config = dict(
    n_layer=8,
    d_model=256,
    d_mlp=1024,
    vocab_size=4881,
    norm='layernorm',
    positions='rope',
    tie_embeddings=False,
    init_std_up=0.0402,
    optimizer='muon_variant',
    lr=0.00964,
    final_lr_fraction=0.0,
    dataset='wikipedia_en',
)
Each number is 500 + 25 x the weight over the matrix's rms, rounded and kept within 0 to 999. Layers, rows and columns count from 0. Numbers have three digits each.

# down: layer 2 MLP down (transposed), 1024x256, rms 0.127, rows 589-601, columns 0-255
# up: layer 2 MLP up, 1024x256, rms 0.133, rows 590-601, columns 0-255
down589:528510482521515507498498505535498530468496496525546484504466448475519487531487523487467527492562501463531604533478505497495485529544476494486533493507491477470497531512512485500473478505502507509475493505435431501511504444485491449497564476570492509486479506445537514530532533529524520432519509478503503492498537522513478516480482523553465481481499508481453496470509485502527516519513504505518466509493530495540488510523608440490497530499512514508477483489531491499551479536500529487549477513535532526520528523475467492492476497500537557537455505482498484503550483421492526480487449492534513485491571458485498471498470484502489505514462481515468538493479506464524513482528543482498504490474502477460469448486516507452466541476503509518456507516465467496509476502489505
up590:452512540489444517507526533489492487502535459516503499497492479516524549512490516501468529500474523461543503456499501475485517446507506501518509503515476514502491513474514539424523497496506513529505508493517501541540509490513502486513489493501486520477500510504527486495537518495542491485479489517450495472491548486473490485469495501505476527537506466489473501484513502516519500482526470522503500473511482509502469494513499537515491491523492466494476530489502497495490491535479486446527507498482514510470506483490472498557499479490522495511503490553563495491547535490558506494484502462509493515497497504502497504484524521492484489497508496458535490515451499462523458502482480497506508473551490475502482498492474506469496496526548481522482505527486474505473472444487532
down590:506523515471479527457523551536517455512490488513505431487500457498462514519477501490444459487480556468576559471497484514457499518514501463490460496502522489446569509469533495505545462475495494519492460529494503529511524484534514515495501462519457500486536497504508469497553477485521525456501490509485562540530482503516482493482464531496459482535499505456470530495494492498498480494501483486507495541513525487533475497500572524521525492510446465462517502524512497472508474511485538500524521518486525498498500506487499485526495530489504498488526509552537528532524515500508479457479500517494464518476510530489486464519492547507489484511497488517502512499490489505464473542490511509479515500476512478449490499476518512493489537499517502502507489511504467523513480445492491
up591:476493535576533475468516469497474503511507471511500450526532491515467472510497538495461481545513531472497490497464550504520488465492509483510471489497531471475457477500480535505542451515459483564481503510527511509497499455473508527477487516553481470469511541503506498491505471458510491458479503503494514542497480482443461505468532542492537482490507496519495472481478530510490535540503499507486505507503518534509531466489518505480542525520526502505528506515536446508507522508508459486528497522491482510515521502467490505466520515494525503491505487529523508511438503505476535448488478496501480492530501512540517506492528486468492503492509486497502485473501512518481515474491519527430489529555504486533540481512512515497472546497481468491496512492502502491493476463516503
down591:496494524512526499482511530500539502499481454506494513483472540492497492528491475515508501535501502505481482500487514530469498493494523517484478471510490504515501521493517513515514502501487486489493496508492482483549520486477493462513525543503458490490507458483510487516519515449453506464493508457502457445488469489456505475486514499501515516510504485542498480460488530493531475505475489489517534502523463501535547552488481510497499515464501502519507491512492499490490511503529499517532498525474511531495533483505544500529507499503555506513461501507499535473488494486536497527482488530497519487515478489513516480483499518536498529490506476509522500483474505467513500503524466515521468470519470471510516513459513501513508481504483466532518476522437519505526497468532484
up592:506538491527472501495493496479483503500516497527483496489459499498512533500512513513473529523504532491538516496487466494493516493483495527513522495476508527481493514491497533429482451527467497487510532485472522469506539489469479525502496476516522493471507465487498500501530482469491502488481503482471507479499495462494509512483461494514521484512525525508514529505520450480512481488489529531538521435510474468467492523492525529531477500492494544510484502499469490491494539533465489493489528515518490528464493495527465497509513513460505490500500473486493514546520536542499498477521515488520479470488504511505518512471470485522514530471517530510576519492460488474489437470488510512479532527514520483511504492538545536501498497531504517488500491486505515449498500492533503
down592:515458530466462496516480516496500486500464492535467484510522435456494475483490470534374497487471520524470615472487518506473491463481434532469529540521489450474506550503533511469470491515527514519530501527489510522489491491525551522531435468608475500486514464512521513478514493466495472481481518537480546523517497551537471509523462529524480497515546501529499514527518534492480565486519496502549522470475515490518524490498608533476539485491487469494447544500547457484527498537510558507505498499523548514470486556523491484519567514483467499489511508469480507519485480481510515546503506502497472476512524495454516467480451475513488465469496491530508467505496486526509436447504530498482496494455493488483487474481542496483535494479485550498478495456499507521505456494509491
up593:516536517490497469499458483469520494492530521510477515500494521560488499489503494485490501490511510471523547486504541505458448489543465527452497455493493486487496492440488519501514527508495478467482483522456501514534491501486494460449491532523486474478481525479495477521480487478504497554510524489506489551525505525466502478484503517514468510478503476520516553531470498500496442480499473514525493483517484540494473509493480513517534482536524514513512491469519513488503478495472511481472473491490562527571475504454499510529476494481461539488530510500521521509507497429444475511474475493506486541503508483495508497544517507509490509499538512519483467509514480516498466519526469482566527538497482470528507557511489524529485534500487531472510469501505468558519512488490495
down593:486517462478493496544504484558511496525498518497538481494519488445498526503513511526452515539543508489515539544537481497501471511522463498505466486557499510497524545537449449511517498528511488486493436516481512537494478532496512482507465481465509510474501484509494498520518486485480479511475507496493520512525575507512525538450526517517497507457500479463508525477504470457466541514502501520532516510523516490536459498519537511483522488535501514499498515476478487503518474512486532481493489492460499462466475465489513509519538483517473514504511511485506534515521507501469497526499454504490483462461508512498525461502510531524505454518510475508514459509508499539496483458514481513477515472485508526510485467529540474447526558455542482497467498463523492494464519471493452
up594:509512438498517523484496541533513512480520472506498511477482472511521523481514477511490464544491503481502495496519474499500488451521455510524529489487479496482486536506513495503471513499518495526548509505510540494510506493495501498490466507504506530494479489506523485507496506486526467514509485470461499483518472497515524478511504520521499504499506459527546544529506521494447440476517498527474522485514505513495499536539514520524496527467538504475506477549486458466501543504464518508474475520521519520447568484474493508487488484455445516497505498486492478487516520455469494454445480466525509501490476509503491504530492460496464538496515529558474517485450524473468493505495510493557507479492512509472495461483521502457490522529521531510472511460516518508534518529484516
down594:517496486530518499512524541536513497498499548514480503502501486537498502446491445531448481519507577528494568496488475490466499475470490515509509538473466436510492540507569521497490476439500513506505438492475520524463479488514520492474460484528528524437465488523462519486483484456495456474506539474509500465526487478534487466528479541493468486509576475547508507459491490476472479470512478535498498524509467512546462478536586462478467500494519527521547573481501465488497481488479578507498557515504509516510500466482550502498528523494434509499479525457519509514500548469440483554555483488513490499510482482495525416530464500513473522542464497574495497522430509419544519502487538489480474535470496517517474454563515476475476490505534525490540487501496480495554514559471502
up595:474510495518482465529507498502485482523480535502496534534472491531494520460510484502536504493498463496543486478536490489454532498517473530544479484462496541480545439463492516465533525461460501507530504472500501513497493519500517485506504494497534519469550447452487522522522496426504510491461545466454494532488471515538483534465507502516489499513505499499502485500510543454474552485525504489474516504489487471472520554518508509509483522521498469485505514488500516487512457511467474510489498504506502523512551496492484516471510499509473512494502469537498571511505534471509515528476514497494522481521478500514529491548522524543509479523512532476508536499466492513467514492476468473513523501474517482471515455517536507508503496510501440512451470450470493516512492474526468
down595:522544482478534545490482497476482504519530455504483497492525514508480448502488520475545461479511481548508532558508536512495547493514495516498507494505536529508531514482520557536506489511485569559469506491527527492485482494532507538550514513492488528487494487496488484539533511478508494560512528495467531502493514520479470451507468503554484480474497497559492514465483432482467503421472486478534495501500526486464513485541517523515485494509526467549472520504526472472497486516494498475486472518511497485509477462481519485474541519511516484504512469498513526486523501456469436514504500512507478501479487479504497492519473487487473474480528453461535475503488525499492568510499435463507500463496463496515491507517465496439522518486517466541499488492486501500533501476521513
up596:529526483499496529449508522530495525498500490527541520496524455519528485493486520536494482498494533519486490452505564517485466532494485499480490504506507501478526527480491484484514515495510500493537482480438469519502526522481510483509573553491506489496465553505486479518529486519514507472488541508494522479478533481529539481485451540478513521456558541560450526478487521528512524476487510498513482538515511514494465471475484463486466485514511497482492549507476517538485478476491509505537472563503498473499514524524495489482487495503500493502561466467518501512513524494538465470456491463507502480461530504505486471536459492489511487497490519481500516513485457505486536526475504517530565475527525471468439487485481480470482457501499529500523501504456487464514512533500457
down596:490484497523492463503511478446504526566431511506551510490518426520477481501518489494494505482513488499501486470521518499471493530499443549528548488505551522506491552540513511535502501526475537500495485539524514520486499469529565528465515507507544517526488490542540491507488551513473495498480464531502450514514491453476522470439481500521520475524515488514467479504493528525494482489523540496494498504485481512476495526487434527495504514530521501535477471502499488479528474526468467489482493514477481477478512482454539484527496490478492489504464517493444538476518521497456480529469493508498540501505488536488515472495528562493539489529493501491510478504469535464483452500518499491493488495491489524489481496482500546489510531507462494485494520464503487529513475501497508
up597:512492465447496524499506502512529487502483489475527488517539540485497465523502526510471486479524523505544536489510501506458546477483488514490524512468494479418499472514521515491479479495499529516514520542501523498516462521501514504472487497540532470455508533545471529535499508487517491482527515517498489500506504511478463548503492503517502499500465512459506495483512482462492496494491488503507483518487505520514480493489498527494479485485514525515511493512533483471527539488528496469504510491456478500449491469512464492524546510497537497487487509511542515519441515562496476530488491471506470493476486509461490503479526513489474492486525527496503500509520484494473507489477484479481499501551494509510511493518503495497477505496497468520497494522476499453480531496507469
down597:544533468454501511477501494499490482556497478488505505501492500466470516524443510503483454478487516467489546533528490512492530508456496539472500505484520475487515502533549488479503456481503531522516492518519512534514512507506538515511468466526529488480514531548495492513484532499494461508508519490478526498494497560509515509514514517519467518501502508479510475492486520495514536510478471497522469498491505521493469480493509482483498495490491502541480477514517459518531507442570538456525528522503485534497505521476460512485498504502458447521523480468508515555473511541543490468504475483511514491474494498505484468510485446514461445510499493476535545539501457457472501516473490509498536507489489480504494504528523516497500493472480511508489512510527504499501481459498499
up598:590527422496496482529521523464519475533489480495518489486496493501506506518535455478527479527515496524476484522454493496524484463488517479487481466489458518494521513476504550528530523486524540516510515480481468483490472504478435531514464486547541452477502499521502473517474486475515499467518463540525524554504504526505506501525487511493452558459464474481501521514484504493495484512468481513476491511510487496511516472490447491482504506485504501490504443500506504510517519486489530540487486528482507537500514455479526485502536501525509468490510538491485429529466473511491542501475484496527457509500479506461508486542497514471525483486482475495526474520524491478527513501520498463509507531524537487524544510520493488517522544490532479500505514517543527543463514502514526
down598:539485470428492496564489493494524473495491535464529523452439529455476509514525514480464510481520473452468523520455497500502468485506497447513485486494490499483515508463483527508526479501496477530512492496496473484522504482482505487474509482506502479509550502464513511483441495467526498499512513518521517543508532528543507503529510516513482535480452553523532537541516550495521486502485506513459509506505509506523474525483489529466497496485484521475514475496515508478537474510504508478462535514550536514493462498529479559556507504548520497445521555492498522481499442498482505499489470530477450480514508502524495497488492488504510500512499528510537491472497520480471526450528477526553522510495503495506531483491504504525559533487467468445539451467473504533475529435478483
up599:496473524501482476475555568481509521496484520470512563430478501499480445515516474506492473504501486512438517484517512509494500492507522509504501468505482492477524516467508509509488485473525498479529512468473536525496479520537494491525509441502521528462512489468539501529452555476515527471515526463516526523526499501480505450474475516507541542476522474478507507518559506476514468464468559500466497473523496523503516486507516523501475528510451491459448537433510579507519518517484506547500520469544495491476519504511430468516505529509474518500496500504478498493536502549531517533511495547539495529511482479467558465510446463493496520538507506515455536504451491511477489540473465483524493504503505500481486491463502497492530510567495455508518471499480512507527464548465500
down599:507519487487492489487490530499504525491474459516502501511500488464539500498473508505462473521525468549484480480488522512517485492488520502518519525475461484470476482526492477487522462524523453529486484533450524541530482486479508434530469536479488517498517466499514489529507491501473487513540480510508476534521528527466572501522510496527515451505478498534487515490515507476495515546501498500481482497511514500497486508454469523513521507493476520499520524528498487519492547500544486515491439506526498515515513464545472519504530490520508487511496503569471470511482562535490533521473520451504494460544516486503529480470466530503526513501509512504501522490476503486469487513503444499504461524474534463524511482462462488455526514498462519511496478459515479514464530527450520
up600:480499543514505526479514479513511529490482508578523457475516485456523506473506472522481483544518498549520485476510494529524512527514508466490505462492484550530499520497492481508472507532500531477512439484510486453520510538510536435475480489477479516471488501507524520484454470518515485494525507512457476524515490491496482479472503503511491498468522516484486471504508482476489494494510529501500482506497513507507514516476515554477498489522518539515490519493512478491490495514494473504520502459501502512567508473441497496504532502477497520468545538511477506491487498468534516527538496516509417490468465493498524475501470527535504488510468504503480492486489512507493500437472483537475508488471502453505478451500491490527510475505525506496499515520527524500510515490485510
down600:476495515487463492488494500474484534498508477523557485527514497449512513496486511496477504547485538516523495502468519527490518520478514483478519473521518495535501478491515482527470497517522519489535500495526531496488493490489501521504483508496503498505451501533482517468493525478513468534507519493534516526473461521505507505472499480472504483487537504479480486518506499439512471534453470534470499525485445517516513515511534487488506507482506476523484515482534533510531520499501497522473476473508451511478480456500560508529547485476515522476499515507464494544504452520507528481493491555498511507482503443443504497462493479537483446521513490477512525496506446482478491493504465521495517486473535488514472494532515497524505462497498495559523537528538439500508496493487526
up601:480518493498439513486530534510493495486525520523497482478560489552515417530501525531517505462496519510533538543521519477468530523487500481462496502539485470466497518498526477546482495495489487503537493502511513492493491480501500473504482508517470486488476495549562498502482510539488511497483471486514510528536493472536578498489513487470524511560484519489526498479500504479488476477518475476431452513497473497513482521528502479526537438442468499502502468470507510505538470534467504483502499525515519494511500521484489509513483505480527504556534528543471534514512489524536500536528493513455505513500481489464467503473492454496482498521534499510519491493490489476510465487459509465477527467483491482509513537464460496584487473540501475521512456491499488478498481548471503
down601:469513464498525499505478515522530476515503499534495468498482494499529490479517536533471500478523480514506559497558464528508509534474484506449488482494586523518562492498510522477506512544493524469464529513449494488503480480473481499529498518518531500497482489511508503520493498515495512489503581529463535467509520494525484471542445447516517508526453550485504518497491479486487502512508526481538467470528475489509482500469568506462542480472525532475464506481580505525475486512518549457472534515516535457528529507524493460516487484504523502494485475452478487498526511476474477512514555511493488451484499498487468471522476458518581492493507453526498498518515521490505496464506564484493466519482459486510497538504476537506495443488483449535533477485498495458444506473521470